config = dict(
    n_layer=12,
    d_model=96,
    n_head=2,
    n_kv_head=2,
    head_dim=64,
    d_mlp=384,
    vocab_size=5935,
    activation='tanh_gelu',
    norm='layernorm',
    norm_place='pre',
    norm_eps=1e-05,
    positions='learned',
    qk_norm=False,
    attn_scale=0.125,
    bias='all',
    tie_embeddings=True,
    parallel_block=False,
    init='normal',
    init_std_qkv=0.0476,
    init_std_o=0.059,
    init_std_up=0.0681,
    init_std_down=0.0681,
    optimizer='muon_variant',
    lr=0.00555,
    beta1=0.95,
    weight_decay=0.0,
    lr_head=0.00545,
    warmup_steps=200,
    schedule='wsd',
    decay_fraction=1.0,
    decay_shape='linear',
    final_lr_fraction=0.05,
    batch_tokens=16384,
    seq_len=512,
    doc_mask=False,
    train_tokens=134500000,
    steps=8210,
    dataset='wikipedia_en',
)
Each number is 500 + 40 x the weight over the matrix's rms, rounded and kept within 0 to 999. Layers, rows and columns count from 0. Numbers have three digits each.

# layer 4 MLP down (transposed), 384x96, rms 0.0683, rows 139-211, columns 0-95
578495562462571454533447516523617520494544470513534422449503502469568479533546443422537535553478548450550537494459422426538574508520469545494449510366466450548491473496546515484478417486434487496482477456524528485560513459541445526535517507509566463442473497481544489368556516484564466543
499465588495542572510535479534501490473518508428501487519594508481492468575535535486487496497547525519469486508486520482489559440475476435508523478516529465497500498506484508449504551471499486578510563558512485484496481506495526480475498463460535534488491532480526553503451518493447533496
515552583514534570474458499535490406518469465491506457483463510477540499479526467539544556477539473526500574478595511459458521460504528477479550488419546460486561438436504539499491576438504569471523462503511475440497577402490525430571471560532553524451500461475542518507552453485524497457
438443544456517532504364529430554523450551398553541557432526511478599452496499496497463491532532535538481460545425466545540504491526505514434530472511493452468455486472571542509563481456547540540478535465547476464457581518488448552528568525476430435449581546513553519521392508522476508562
458523473496497567420547482539461453466532504575521513516502489466490520420451466519481516476520465546534484469522584510545452446481546517470468494488553422523506596447526447540488540500555479499615387539432537513520504502499482460541535496536494537374456468555480557567423466545539444537
538454425505497475440490489464562410517591497570507568486438514527407540489515446561579518459622464466447491470530543382496433493515500471440511481441539500513538450452536457440451593435516543444479518498504483566559542430519531486587528499516568548453444472416421510562513583538549560569
455472542520532464538525570463566494489485543508519495518486492472546499585471533484494480407548483526546529454429506546547467547490500441465545482494488533460531456526494477526569466517463409491470592483502445495519552509491517463498513516502484519404461524532481556486554483485552467482
529520475512496537448554445484490481518481510492490506537531531447504457538420489495549513511489512493456505502552546498451488396545471453499501529509480515542504567498439593545547526521512492518501516434471461574469492484426480470545458546484462472544471527525562496477495502470528469428
502494497539523468508439478499501484523597488491507472457481528562516474459548489389526478546542575520555485479496547445480448488532534508507462447510543523475472544486550457546481509484512516501551494547478482529519473523540444512485467508494546490527491452409549536491447414500472519484
415521510519467421525486502545510452496460509546418482478481519523517504487581473538488547507473513539480496489468438523559537512489537487531551488526481549520519501502531504384480487495507547503502487524523548464517443480508519504563583507550424569469450489518468527472496497497533544513
549603521410479506477463466407480532511654427463497555475627605541484581454523371395478497437387546495438430526495552429512528534469537434491493453435515468585575510509526519522481517459448521564446498524542508513517517509487477546444492623510484506468478472455450492484435476523613571493
489470493460576558548478603535554524473394628506465500466480463596466536574610518580442474424558508636466496445513438427474427491554498463504546380452432507486523529454451428384536504465436498443579525456529471547577552396604522519540463507517526550459556518544440489563473468398544515465
507521490474491489487508541528448483504466499513555508475478520491494483449515507467468480475514464535566503500501478507515466530554500553466509548521541499516474507477532447499502528543531452491543522495506520437502423549540553523515540484424479484495547459496439501476530514461457528510
516466440481513569465464487451528489535498469500498517492521546548474472488508514623450502512492549575454538508525510449479472480430544525547524532498534448531492511474483526540492497491580564469499455489518491535415528494460505522519410516467539493499491481494484508559494432481521515507
488491624503443500487483471479523516501459474446479511472563480482478486512505513492530452536460405479439494528489519572479514474598488459478463533484511536447544546501482484543506523545429515484507502510502514529424488511488504528528519504531513518503429564521503491552489519505481470550
539521550513627514499457538460435465504580592468498578467470510492526470479542513475492499526460569537429424496478463466497404499463544467498477450435523522548454497506575477518499501427489501440501488507439443509532571479482562519482522391513549468578426466501402515567549483532518518519
560427571479511494460461450500494543466485447591577521405514492481520510568484454503438528576475460500479457571495441495517573448522470511490508481473521534470494523540489504491558472433552546562484513521470566478445454509540530531471527507504527510554522482546537488458455525462413490495
519429462493569551588525555544490479530529464473488598546530553450444474549519452505514538465478549529420445454517506468535464467448559400538513466524564451493541554462487524415507508545610493498507454538511501511502570519424482521433515516554462524486503486411491436490485470493457567515
516524527511437534493478477497530510467556491448452490520520505510474417470412499523472547553505518482508562489511551485526509543497459477491463501499579468527536467557413477535543475468507523464484532476476488459421461558505485525527493492448487481535498432624620525546452452494473502490
530488542528498554521552490549547434538538524537526448525469488534501464438508518490516503488561501466517454524523492518540557549530539497468468485499465499508525495501525508435471462494489471498472487448532551494465453519494472435536564459495441495509526483475419489465592459475505473446
550468502484503561550443560511525473424451467459487521443482530490576479501528531514509518550457513500414533473481423448502509599523572449547474535470528514519509535537502516511512499495513523572511433550496473530473492454585472518481444551534581493503412437503552519530471425540438534537
459489431484508451539485452550479438467493555425511578469580562510446481518496517471473511458541507554412542549454467489545464529604593439528395453412586497531499416530499534600417511512525537489519468538485468471432553509562523503560433473576538519396480572448461417507533539477547473527
503507573459481508503467472530496487515505474508466548472507471464542538504517498470494477532419509468424454530487484575502502511503518562442513471477532502451464555480480445592496521427558496542513461580524479475487540491580478505548528503626517564509505424518494550501457474451475485561
447504501439509490554382471511533542486460563486545559554474392519477488432551573469487526551467533470447520463434497487529450490451463554516493525493487477507571472448549449552510569455467479473435530507501507519506520547524530462533544498474474530552475459523463449468505446483547530544
466442497474533564457543464608470545453495467535483455563443541454496487509536445445476561522436514471458499513517543528528535402514551544456555468498509474511453563504474500509555457500523559463516489513465442519523498509478498555498540521468438510566569495502484448483472486515529511442
522535515530535512527453421427515521483420530488499430489509470568561485452494519482492446515477464474519586603541466509493521534461414491483470467522493488494495447503472516451480458452480563490525473541465492480471478517609496537510524471495556497465488463497565536519521508457534531530
535572489517549566532530522518411512477444538548561545460450565486459458550548512492539547518493525568534492447472506551498507456477512489476493479488483440471567423473491547508506449517494463516489533496501496475494525560485542425485543424497455470474468509548481530504482577515423520462
510492441532482526510482525497545509555525451544466572450507437444488560571441491466443516426491456480485505525528531506462500451485557531542512591509520465488528497463423574485478544529490487494411544436488462555507503499466505586430485540415516439486509539465534464535561541514543540524
548468521414505509519528483550539517557534478484584521531532429396511547508524488485470509508539527445459503555478469542511540542463498538519454490447493443535556523441484487492513517508474419519464518512490469524427498528499443519496483549477550531521575520439499490476515556465498462523
470554476451442549513576466526435488495496565447564479572441560563504412546508584561527451478514466567491539431533460506489522518502445473526470443498523575486544503464436499488500449536445479460549502426576547496506509503445489450498529476460554502510549562494495513455478485538540451521
483555458485502502468470503531515508513445553514457465438463552525489536475508524495579473470492527493553505446475507485501475537498570515574472544450439512488503543517457520488548507508528481482515475480505461514468463493448434497544494478497497508579550506532495551456543428478490564513
530529475556516517454485492476449420507480580496423466531476527495506493527465519489541472483475487505559527478522464525520479547485448504482482484540512469470464509565472520543470476516501468487537517511537477543514542552529465452510504473533476396485546475510492506416505586539496567424
522526516459488470417534535557523485484578468478420577501471511524482460484463478483551554488483488457554485516535496532504467517560515561441473445485490442442459551546576546506534505503555571452478549618523474463443533502516523463484556532509468464448492465526410471525563495438550528440
585527517512505561484525520519405547529515551509555456498484506580540513541493481493549454498493477514528431488448487540515498504449475475472504557451498499519459494529474517493496460519511528429533559480453494474428464502419569421531535482462482476513557488530525508445548555514502509490
448512471483535453438533511525451528474497467488545453469538467499497511505511489478559517505516465515517528535549521467456560506485582568496485469466497494547473568551511475559498452586491440531474461478569463384411509579533477485498506485449441491561543518522493495472585527409472496504
439498547525502541514466513506515520478538439478536472532535479472418484457504447449502500515503499455467495499496545512511468560512612457497455482533546556544488507503540507448532464560499532497513439545435531461500495514491463457484529499411467452590503521620550494516451440445513432512
482503486553449456519485482496459494536440580479531460500490473538450521439538532390468425484538480524494467473534389527436466510536435517507498488551524512485618474496484513452500474492534522478515561548469577534508519515535493492565498439438483499502512549459459520449510582498513460454
519547506461495506478469451523521518598523539520450552589463480470515515514543437472562477529527525513438410581484528548491535556557503535475503467532480437503558452533471489437442473465503452517568527558525489573419458475463509531525532502500481494473528486509533522426533547486441507476
488532550494480477479489546510448462448547537524513525566427509501458490531529510547510526520410529517497510492499488515526532491403505479424550561519546451503444523522462531409565502493461470518473522528501467467503544502464522510446500480567482531586475505532569482490426496553424505503
491438445484487490527549493552477480526548475475533385525535459432532479446526522514468506445512534548526501559456571488512479506538465448519500434547508510533490445463555461542454545473554516482488532553443528533497431549462423504514511419521511594507465508527529515423482523525570490534
521433485442560511456481531413515474522538559476435470558458514479525551447536483479429548485473575461523459496495483518492510487441512494487491539458435513499533526434452497472562530514495478468570518528470500467503517554531627585559492520560507520524491533534438548494439508543550484477
446485480504464502457485461533462576471421481456516487511514498509508518556531508529555489475457508471391495555500564506507455512457462470488481481459489417507487476496522534555495462473512553483444529561521514591475554502424553514430484456499554448490481552558522516570475578486527527461
505474496531516478494556519525469579444519553467501453562556481482525476470524539539478459530482462502529510546457458519479479562467435473523478486552558465580430473502475438522526488501565493522484462567522505445476490487543483509564515416490464548449517496487496544500473526518510517448
503485443494432520485536489534460521485570489556486482465433429538430501531563540485511460472461500520527548449506563507445493524469501455538561532535471555498454537441514462492481497510491518542478515458483525541515501474507516494493568492446531539581518435496428522489520540499548537459
498464415421514496554489513542501515494446486573474406502509555540495527466525453614461508485535479587452482518557521464475483510533513500585466487433456524417530500504515463560492518448470471382490586450456491550493559551560508542443550458511516503508559531532442558533431516555504551495
471499455538456519603488488526509539490485498503431482460431569551524509443487478454500459496563417469485547454489447473504502533563525509525539570477492531517512472529519479494497531511554546524448555494486537475494422471515486513511521591463542498432476496546516483463472437437589568499
562522526553473510435562501514455479492448586459522494512434543538526509561515507449491489446506420522512509523447491497480489518525393484497509510530438482534472441522486507502480502547489486557511523470517496477543471556478486505488534436522506496460544515497502486427543605501416404519
491520504603500488426539502451478506468463585499519456521464531495487440515479512430476552543513478473518504466507535587490546467550430480456556479593458452504491529513437496505526528495490455570526490524512505547524459484469466425492572496498439529506504494565482473500479486517438525494
521492526463630442493470505564557474487531479614531501477501548560498460520469415474530562537440500458553540478505475471542583539514455450442416502521447520533418477466470498465556496510497544512514491522480469502525492574596500544479465545500528520535511447520396507452514376448450527530
476545484420483538422543504507517503481525461514498495526539533457490462482466478504562481522456506471493511460489527531527494496521535437434522566461485488517579524561508469517515493526550529495510519500521448507484472485412473411492492505581490497516522477544422488446536439557520497505
553539575509508572448519511438508409491536488527522424439520495568444465431573511576463504469580519535443524613480512498486560492427422461506495493537471530520523494527458465479513464521451524508524516425427516472506515467557442499471491445521487495492450551509539523526556522457504492530
459474471456418486499494511535519550510509398475484518435527540489488515473486477510491504503489667472533561437486525396496517440502544542523518526408553542481507550469568493560460450528536530511532537492516556459443447442400503582498458488458510481536430488455598526485500378512456492571
525567443473497500462495537462451502535554525497500492486541471554454549489393513440485460506498523556575473505485502498498439537508536491506525502491509577550498537452505504489475550459539479490469515557457533542504474467460572496536502498439522528597528413514433460538501437516522474506
439573509527516449534484496487535552507474502470514458522518521489504515470457472509510529479460500496462486488504500469539450464382482525535533543487448490503495512437533586502518473526526542511465504543475542525547483493463461540466467412480550504562530567503542465534541460522483493470
478501508579505508486525520430487508518467549430497553512509496496507510535440570550410488493477458527514471481486513524518495461417460512522534488539532427508525414444487454513454455519541499510477463493472565455545514488515466496495503431456623456474598479533527561542529624599485547493
486476541424507522515572480489548445470542496511484481519546472510510501481479529574492526474520446619516572526455528420422545437519526547515585563434490514503483464464455477548493491483440437502507515533390496445461613581540455427458500532482530531430511425478554537498483498490480470535
449518538452451505545545596534544512544543514506519470504474513509597466462526504519501467500500487531423476466469497511528431523482501531500460501472469512400475484455553578478535504568540545509463490458484500445484511548432556498457488522475490445513528491428535516507501499492473471525
474511532508520562462569500495490516497557507551503494512499481437483457448477523498504484523490492507491480507506475465513525514491456511496529534526581492499511501433483507435503527507509551515439514509509452523422571486581486531542414491468513526456454520468500576530566461440501454489
502522455503509557492526504537529459536500442530542550508521491512467527538510538525466475489417471536527512482574555496455473542426516514550556485461607481558545455507466425521443480524493446535512515468587543558453535459533492519409475470508430560595508449461450421501521442469472478487
535581504558492484433518483459468456498473574532470533500481518480514488535548415508534508492535537455454497518433464519500541484444469522470493532508504433550539461510506522478474522502534527518491552558486520536496482519501581493533527442476483437455554478564521519437480514508474463444
489529553552492473458518524516456533488472503539510480481530456481507487498544477497503485503516479504428538534526515571486508443429502501482537496507405584487454489469522508495526499505534506551493482517503560424528508478480509511485536521456483532504447535515493493534443529472521487557
499524538548494498482522527498451546484504534512537528481446498483546489477500508554499486497534542473458492509473565556501513547558471484500537448476425566485503467517581506505483525473450464426466465472494546521419453510477508469515544543388481520560485504470463420508466492494482541581
485519532498491483440502529521495466522491513520539470519516502459469512532502562475461339482451532484442516494487478535414456518502416499498445488505517468517466498496485530498537418491542572529510565543525560475475487510525505470519522464454461537537505480559512445460517501522589515465
443439509482495452455544574465523508551454445520451493520483431546553465504487515480491571476485464492478499482476530551497613527475529554512553492529472495442488479503469504453547523586522515575507441490558499443485484540515478514424481512520513509499490506410464543517451503502474450496
475486578530547431444473559447494520458472607466533442539484446538467484510502509546462448506524432524536486593491464498507488536504389578513532470521505420507487497484481478502466451420458474481514475527513516599494567499489490484534505488545527483508529545504530536505510506432496486455
524511522527490458497519547505511511493513497459460498533480466444512492490505527492547488513527547433494489536503519550533544542526452471420488488512417486551516491453524447500467492476530491541493414484520508464446471600475485526519523513501527505465496484532590521502450532535454519513
509524490551465484505518526511415512481503517498537500507472492550517507444492542484556468499560550459500479517525488506522477492485470468465509469461468437432483526508497520523487546476518450539512534538421560505557457554566493457548491510410505552500508470404530443505490522490524555500
488517524542557562580519499457414437528526480555529456558510499458503455492474488556464480461546491465557504469496545486453503476453414538531532496511472442492492504485497441450550477530581517557497500458527521543545475465491465511496421449518453491546500474508552482512484526510519473421
460505533485493537440548468532478572490558483496439448496432524526511498556447520512460505515418487519439557531462529553554629506490501500487395504485510479512438467481490519497421442531577538459477532484495547452526545500455561499581489435461465484481442510497524544484527518451478443456
553484481469501500472492410535502512535523484465466414505517529470569478526487507457498525488462477495499452548479508525504500570503585560515521573488558482441469532458494510563533423497451544510539432483488606470469536472571487500519464461457446495549432513459550476566496504406418495594
546478553506479485447439497477487459629548529508455493542533470534527467459448500482606452486530487470452567497449449535539482550533511422502555477485464453461511499532519508452525551505538517550537493512579507582525450553476492508508508503490445505437445464493469550519501458499494438536
486520460472512471479497527507500536569475554558493502527516445500428490401513474480468579461454483571465474543488535471446566520507483533526535500556477474490561494477426491449523474515410446490482521550505492482519468528537521473380461480506538575504482519514501580498520509507523484491
499501509409557492518529469500500502562496527428535450490491501447528487494480575533500546526439496558517418533509533459514435464518546612451447530481544490406566531483397509418524426539440470516476521558542477556518473504515502471577460525449536525549392587487532403536490518530593543474
# layer 4 MLP up, 384x96, rms 0.0683, rows 140-211, columns 0-95
519567462547530459605452375508539479538539476457480496493492516452525510476476496506502531482508446499486514452520482484595483545419517510469474541533490412545555505464489452488538527445494496536486466454474526442520531475579522513554513505564575390496523450470493526589517591454520539496
460440461448548484533546438554556485510463533533491570533459516480526487466552543530448499589558473421532495481468469440622526520504494496456497560482517490499442516564468536462495536458576418502474507543434510587524489417471504425410421499508519520540472459459478485482536516473479535551
545437545484482479466481523504536443459514493565527491578459581514486487517510473568542484459521484481573521476569452434463502465551472464469461494526466518499502502543531575511450453497438522512538454480496455522511539496501424487499624436508513421544405561512538490452508444473512489516
512493493521479494483532471518515452479521470493581455537510509490486492483460490583505537472559542509463567485535551471531540392437470519505503444429556421478496487491470473432473440526485559504600512438450466535478456558515547484447490529492535484481497552486522450480442522509544467580
447523491561527465510567457626513526496508504467440635534530507458486497509498471562488504501452436482551493544436520466520464425498545571506593441460460564475471484583538409478496477470474492422544432539464568489542495377516531496503503457471585505463486507471467495479457492498471561606
476522413516516546524543432547588454462557494542476560536482490519516470483474529545545516516522525504586518506476499515494372537423483505565442507477475456480429511590503505483507488499508482435509417476454508547508508474462439549497533493554464461525475488438516468530509484469494523534
573472496475521438470527419468516423563493516487558463542525565492533546507514480469499480525487424551528554471508502565544504533490518515526520505555589508482556491533424516434542464534486523489553440461447453535556490495488454476450451487454521541586503496422503512505460489487486537491
507416501451459493466566508577481547407493511474531542530489473439532451491480538541474569454488389495509491493532560462519483491530516456473489555494504462465549543629533522486481461463494554465478499537484533494487567520400519461530565457535528541549436570449495472481519505558490480535
563509463519534579532510465454485512518477477539525457536484521486551441481445473500530454494562457438532462477550544461484400443522478489499451520494540513553471514491513540536547521497484431452516528510456475610473542495443445460526503497493536509545467531483467489547526510495449470445
546503435510545436433476458510470526573507501578473555566485540513468468456467414559556483489536464495513514490443491485492519463535470551546559411482509500495460442508521495573461481494471491430627578459515481537462566567478453500437508392491545550579508475399454454511533529542372471566
478465471491599472668416593519569527436347486538515509473532537571465517440518512556515535426508566539547448465562488452581439481485544419452564484457527439554487522480440389357509506577447583521526431493425518469575508485617542450431453433479551541478622527550500534492528344455466595427
433503512416461513468544485462575482491511505530451563529446487511494450536506474522548480569488549500479474424463489469502556462513514478484422487506502488504477520571534432502472458515488446514481476496563558487541568571494433502489504569512535465534479512470479549514454498457522521552
542533540468505427557486486497458547506492498506474459530482494465452529518542464435589462492470460447547502527464537566482509478587489492434466503462472513534588480513562462494516488464464507519502548536478563479479529485532475470454512473518494486468462513516501471486509545526482474523
468489511496490450485604481546509482467444476410548481460535560537521485588487494552551501434417425498543518483523513478461538467496480479519539466465545525481516584510579476540481511474468484469454449465492439450518579456545446550510552453493567546435485510556488493445518502538498481516
490512496488446480517550488424486468523422439538521571495499477508482491540449445491504449508498475393497487531536442465478547485535497474484519494483469569557498478460456463512448572464508504509539508521520535467420581523538435515488523513467566591553551497436561505546454583452503560469
468535482481455479529452474448519539418465494432412585476554498462486499513499494573473556479468475468515480531470512559542451552473500490520485515596547487525544468518457430463509523521459457547458446527469492500526509564488506494605525494603491445462503492428538528497488561495562510516
445544457403480404548416443490457505437505509493561497411472528499509504502474533482439456526520468476433456471516558500466495473522505523509534444443467571519502443542496446561440543539412556528512488533570552493562506489565533504506505494570518494541572522447541531481536507499550488532
417487456430446476532475490532505564490401492457496536423488543478457520482523551494593525533433513468539490531511482484446455488551539535465516528496485485500524436513490518593494496499526551499527540529585486463558456518493490494417503443590506512429562549455452548494532513500493559512
461505443491482445498455474523500492485449535492506513516497525454491504516548549501467518498487574510478500480518514529413482429518485558524439423493505550444470507561448421532520523516545510500550553524428526543592576503453521513492458526546484527481454506469547510491441514540507482480
485455411531494507599511422573534452455523504506542570473560473487383438497448599555445566452486500466520542474581520498521448463518533575421520467517495513525509513514519527518391549466488502442491521536483482404575534481550504524514431520571552452461540464479486457528513456528499560407
486516450504455449573440432568429483533488511497455517468533479523468538590424471456417465475577510550559552502404485539499603504566526490436511399391554529529491437481583429426518537476496550478490484552456491512529515468557508519539539446485630461434513567544497350490486486605509480528
567519440519551495539487476485454540517513436536532558484499485467495535527475498460463532450509569524531485577440448538524556482488437450507480437483558534492523502493464451466469510493460532513546569469599563559476436503551441517480505524428511494458532401443488516492503504472481532543
550498509530476442454547513505519600519496487568496469411561536495374496501519605491483463515496502416587565535538549453513522473474547532519501462480449474498473499520476452491481482446438468533502456440467515524560536486509496472455546455486528557521520509510474498420515513513494544604
504564572494503443511497480474561497507544523492499558382511505491518599466509457545563479472478429440512434562467498501487503586497477466526555522415590517557501503503540474494452520433431455491491459444439499494478520558579519478452593486485530464449454490431503513530522547479472499528
497510434526468541501479430463476534453530502538492531475540508550520423515479610602460559507446535475517549523522504498534446452469453526553591433521503515456503499514526481523460479469472510481526548438537510503479508538490500445442466515509451435485433517492456425556523538486500558532
468511424473508557536506426482482538503503515487530579487491488489542546499484485444509585515514546515536523523453463545506537549503515477479458487546488519495527502473527495471450476471481443474479532448513519483536486431542496518471517510463501480544515485425481482503469509554446500539
509518462422468517509506497470472488509478470479587539486516520470488503537521546490434527431407562399512492449491518536525486487543467541561432537492518529476510511445504532457452531507418492581538547404534538474624494502461523547427468496482513542578531507444493450523501503452466540527
440508423507401469488470521534541473473450501517531547504474542511480554496477520508497511487490592497432511435558566515543478519527433487553488432440518483411495495484501539563474485519488546498453534502479483528511542480489491513498553451453551502476510492486450426484500539539518538556
481483546509485489465480580473481496432435459527483606497521494581503418517478480430450466451593499536457465460553595517503550445508423482459490413496571552488461560504414550524567487536435491530418554498579510525553515576551431518519467398497592442486515452505481485550431484556532591478
558460473532554537526467429484478479519518497513554530525535455392542477569546473480385566513529431558430523539511470464550504466552491534497568458525583509459563480525492487469490484523502445511505556519441504510502523518503524513426502537457493488453463528448511449510467589472519493513
546497444408498521497491500470522516436571538479553497503522394513540488493483519509443504572523497501542537522506446469574456510474556518470512507518526521466511505592514460480482467492521498512542479478475491531522446484512451446492472515487543524484501460434486483490475491536502534566
509506545500513487572424517432486468486435546559590486457561516508517491550497535507474442499534571504477522567463408450450499501457515473538428576499499499513443476460422419594491546484466440512501454426506496461503487593482485530460548500545481564444450570470500484539456522526476473585
519464422451444539517469570486500428464466485461548516506509471490532475514518476446485529557497547469527535482550522480494431472551501497594507439494540509476517507548487515555485445533496480468560521503480454473567470506519490555452568494464561462505517547517497452516442462487499510478
514455450499402522574473426516506557487539463550482533485497466548496576423549584515475515490491499477537540492526520507484526494529480549585499470503617517462531457477492492509501472423527470529481532543481516516510463407462527532395514430560549494524601456489493533476423529490434461519
532542451520510457518506533438531400542532514544529542541461517520474476564464430566539502492500504497472478487534504454437463474488510459575419492551550512506523504504475455474464538503509453478527554508492424504507487549514508515497461546489417510523535560438497502470497506482499507457
518486486451532529472560541517507533469530462481546558500525515490509514494468492521473487569495497486463511452536503487540485435490545465545496519519532549503509464578439484483485509469534509496570469497554433490487492461472487512442458512473463520602476505510442492429509520515518500447
542507461386525596528511463501508433438488454486518556587468510564478522516519487517525485415491503557453520524571553524505526486533517464511516455555479529520540508500495472464423496522428411506571492445491494478529521535474525492493582515519516486529429482491499463471480450468471495520
523500514522567513542476415522478546491475531475459515458488555499495578457474491514580506534497454560469491499519495490505524515517495489459488518441484542537498479397506518505461445478538525488468446461456530530470490529584488536522419534502529491494493559503498494441520535535486484489
565534597442490489526535507476540485491418497524471558431495519515542545499399520513468453490564448425471604472540434513563547502583494550476458521482549527489498422487482555441456475477467511541477526513436531511497512531564514531457478487520476483608516556486493445484469443489459530527
499537444508520520502521472539539570516526424449513541479496477516512471483522464498510409424530494425519474532558489525489470483541485459542536496511590477523466532516464466421469543534497533475498477507498541464527452501556451460528496476517522482519531529530504522523462410544448515492
463475457450565552537527474458488537519429464476533516478477518485583489511504524570555472565446517552530480528549454534468498514437559476583507466471436494578454436454470527507453495445546500528483445459527548493469512533544522471493490486536505515464535503434492431517482529541470507637
520494430526474540484519475477512547462487494488476546513548515521549430478537512486529535510529522466489505445522529428542530504437449493520543446438536524481459499458590496561492522529500465446463481464528492468509547484564477520531474509458494488436516524513446489533488545531532515527
534515475467433544462481438491526471437476473506526477505495508479473533551580582559543451455582530515496500508471463427458508503516531497534556498451489526491501540547545473410497551480444504546466488500511404521472496554474464486512465483511498534472606499478473542462504538491545482470
482555502484483483536553458606492614473481406498390552518523550498477487422515507605533456486528506557476475437442479444438469527615478443506551492455492507448504461460512439510488507530420474517520449436438485480529513535522434548534556472541497541444518590502497532498480497544545513427
448384575488426543471442437518591543447499481478537554546544505491552465566396567602481546564474539585480527518484451647591508539463478470545480426515525473390494492516435544481502528463442589499568475512467494525480385502563494560529587408516536507484487533393494419517443540457487473476
497463511415468494488443519509451489475478517472457615538531412502502477451491509575469530544513553554523503558525497476542494512441565522484462497475478543532473445486497506481517534502473504472569435445481501486487487480460489531484516528540542492492461527504515508525515499483516576500
495567484483509447558481449509573464496513439533478545508493475518445495513543471554517465512515490525437472452405512501536487566495472512474503527483492470481504549430524429506447460538479535517529539471466546398481493536566461527554495496490496480525488526517505525533476525489493447533
474469454576460447575482539535536486451479452603560504480532456540489487565411505489443499511510528453641534491499473498517553516528488395453316471491462479498451501423507574500457496472540568508526474538462557541527554594496424473544464551553526553513501584606445424488437460494464501527
496506440571481517495570547533543484579482450544468564475557469473542489487469486483436515515529540433543527447465531487499555480527497499518447461507461441508480447479471549464577500486465520448586478500535404560540491432539523517473447468492567517497529532529477505521457508548474464478
566422466513444450436504503501473488466544484561467517489524520556518610479561454517489453560540502504538495444570578459456548486593438461586468471399519483502425461466372559487548454501484455538491515507520444588453476546504447451511482514458495543449557591457571461494469555491471557563
534448519559449493506521407495586495491496444492602475491577499428530453444555534586483479534564468553528538492503513511489574474541508536486444510540592536390488534448470550449442443548464457528475482473520612476583581472500461481463424443548470490455439404525536523499472473502488532524
510494515516480509502518442471488469488436459445480492534520519481488534483542485535528488518501584552488523481508491482502520515501461520543489540511507465484498526558443449445511496550478523541523508508514479461475497510531521481500459563516422445519495564455558486503477535518516467445
534480506518523461485500450481490476418486431499552498474549485490505515532485517567516501506536549499474546486567539511555445500415464513521493492516534496487531581411436553449489478523480472522509473386528488481522474449543521513433466428504500507567451502485499447528489536498529513582
468509459464542545513465526580460536472508450487497559432435448504506531471550502487557504529448536545540544476467487483569466516484500482487456487406459522453495561470523491478503477489486522481540483468533500505497455501541458521502466539483542478514493542516472471499518537523471489578
509443419438403433504528480512553567512485534415553485518501475503537498489557484627510441529535482520470498440501560376528481382546539408513485503478543524472459532502418578560459487509509467551548476466449433569487454556511544452449484548482527494485494605514503607440496551551520482447
503501505571528460520448458505504518439491441562587522449534471502446572529477499551448459477519515444486528516553493505443495490505499490495515532550578534591492516538454442517506508488489491492514506500532526478525470503512443490463538477516496500537443446534451471455538468456558557481
464538439516489493451550444459522502418562500505525551457507595496505522504422491525456483491508444499518527514486556488551515467515416525516532471482554587457483452462504496505477468513513500502452513466528479550533461498503526483578438502508495457493466555594404489499497477472579484570
441530477455522359583499537468505495487440448458572500471510535519584557459484495554559540485547465443513411404546532493544495469518539490524482507492526477501617390524538437493511521500445522461497440523515448549509450518513564527528487456492443481574528529412468523477541451454526493600
486422442531524531526449426518482546450513467540518506447494516542456519537540505560531577551486439486552564537440471480552433567518532450496473533487427473413567509485493520508507526500519512499473478502453577579483470499501492502590480484515500424485504530516432420509469542542450546476
462509502492545467540504452553505541550495548478482508544446527471541472561526498494512539426454540491497503477493487469580465471429462458514449500461493493503439485492531597520463498501505507471511508465484417528550545447544427506502482525487545508477476472465476470505526568531502532434
519517470507463477494484497485531431584518494493503520452601439447473511508529475547504435536517453536576476489513492432499527457502482487498474556561553441510537586574442477462494567513530482514528478480510495551467543524543465502426450529499522511471467468496475504508501510467419501464
502486437496588492554523453482481461471540397481484536524501469428512574506447581533482459500469507443533499437580510470484475515489486503559527453469517523506502524488495448525539491565485481494515476493539543475475503467551439521519488489455468538462501546524500511479457519451570501537
486539495543466485529482478526488539485450530529512540525514462533494553509525474470540514479491513503515554501472461480517462505557549474448439508448511544478448412500537470537479507443429465489517535486392507504480587472542475512530483486501492513473478521574451446469524466556499495537
533541522477519485542477511494488461506547441497474486492489496514470527431470510556488556475486486493548527505512588464540475505490559501519511515495493568488491479523509453479480537514470509470534475503448481485506527507503477470522482482555574515445509520464512513493464421503472440498
512518490478530488462515488485465516487447567420443545480477475455502513490483574510528537498513546518487564524474553469526505494531558470507483450479492511503485448533459472563450509506520446495516518423585466487487485501458518440536530478559579523451474496495493502546465548506543466538
486495549468505490489420433492525490523527544442474556516555517442518498517504565521480483529475458546495510488504487498516536504520486451460481500507502514547559439535463461506508473507532525524550492537479480482432531464479471561464496455562484471528489568590546490537519511494483424457
502489496494478473472504414523497499459500573461546524486524555463518540533504540483517527519452420501511519499446547537541565547523558423472552432521462537525495464452478483551460482480408531450463506567549576508465559521519541539465544435533587520484441478536449448513440536533493462517
528522557516501454503461495500547467499447478507511497543529498475490514517498491542506502435514590458495531591489469462533453510533430471522498417516533591496493537525493516451494498505423575530518482554467462452494491535550498602441519467450503518484566466423525417451503448525493575496
478474427505449480497509485474512495528563591462479552545450472505486486641526489497549521427513449481492531506461486495465561511549528420546552605492519500529543536549507458576460472488417475485484469519520539552452587478483459472475500470479566549522459467421454484503493466559413481517
469495490486466471548502526523514499334428516542479499471512508415486493554541543549486454505507519519505515550577524484469593417481488532502499448402477526480492507451589467557493508523542510477496530495440524466515485490504536439479485479563519511551457576486503509494504465527442530486
514477431564525513504543477466533509554471454461497533524503433480561485507486462503591408470509457502551533479439486536526563518444527436493444488519548482487490485496556484504532466510544491495464444529462480537528532456479476563550470511534496543531533518503488470451510525491538533487
478418516472469499407441544508622528502443506523505482487488521517553488478514531529508455477514517558536581427486495493505543510504471490524528416469426541542415487521524438503493463514487535453491469497469567573508456502566527572485412455562553520492546471478503391468577429568508536504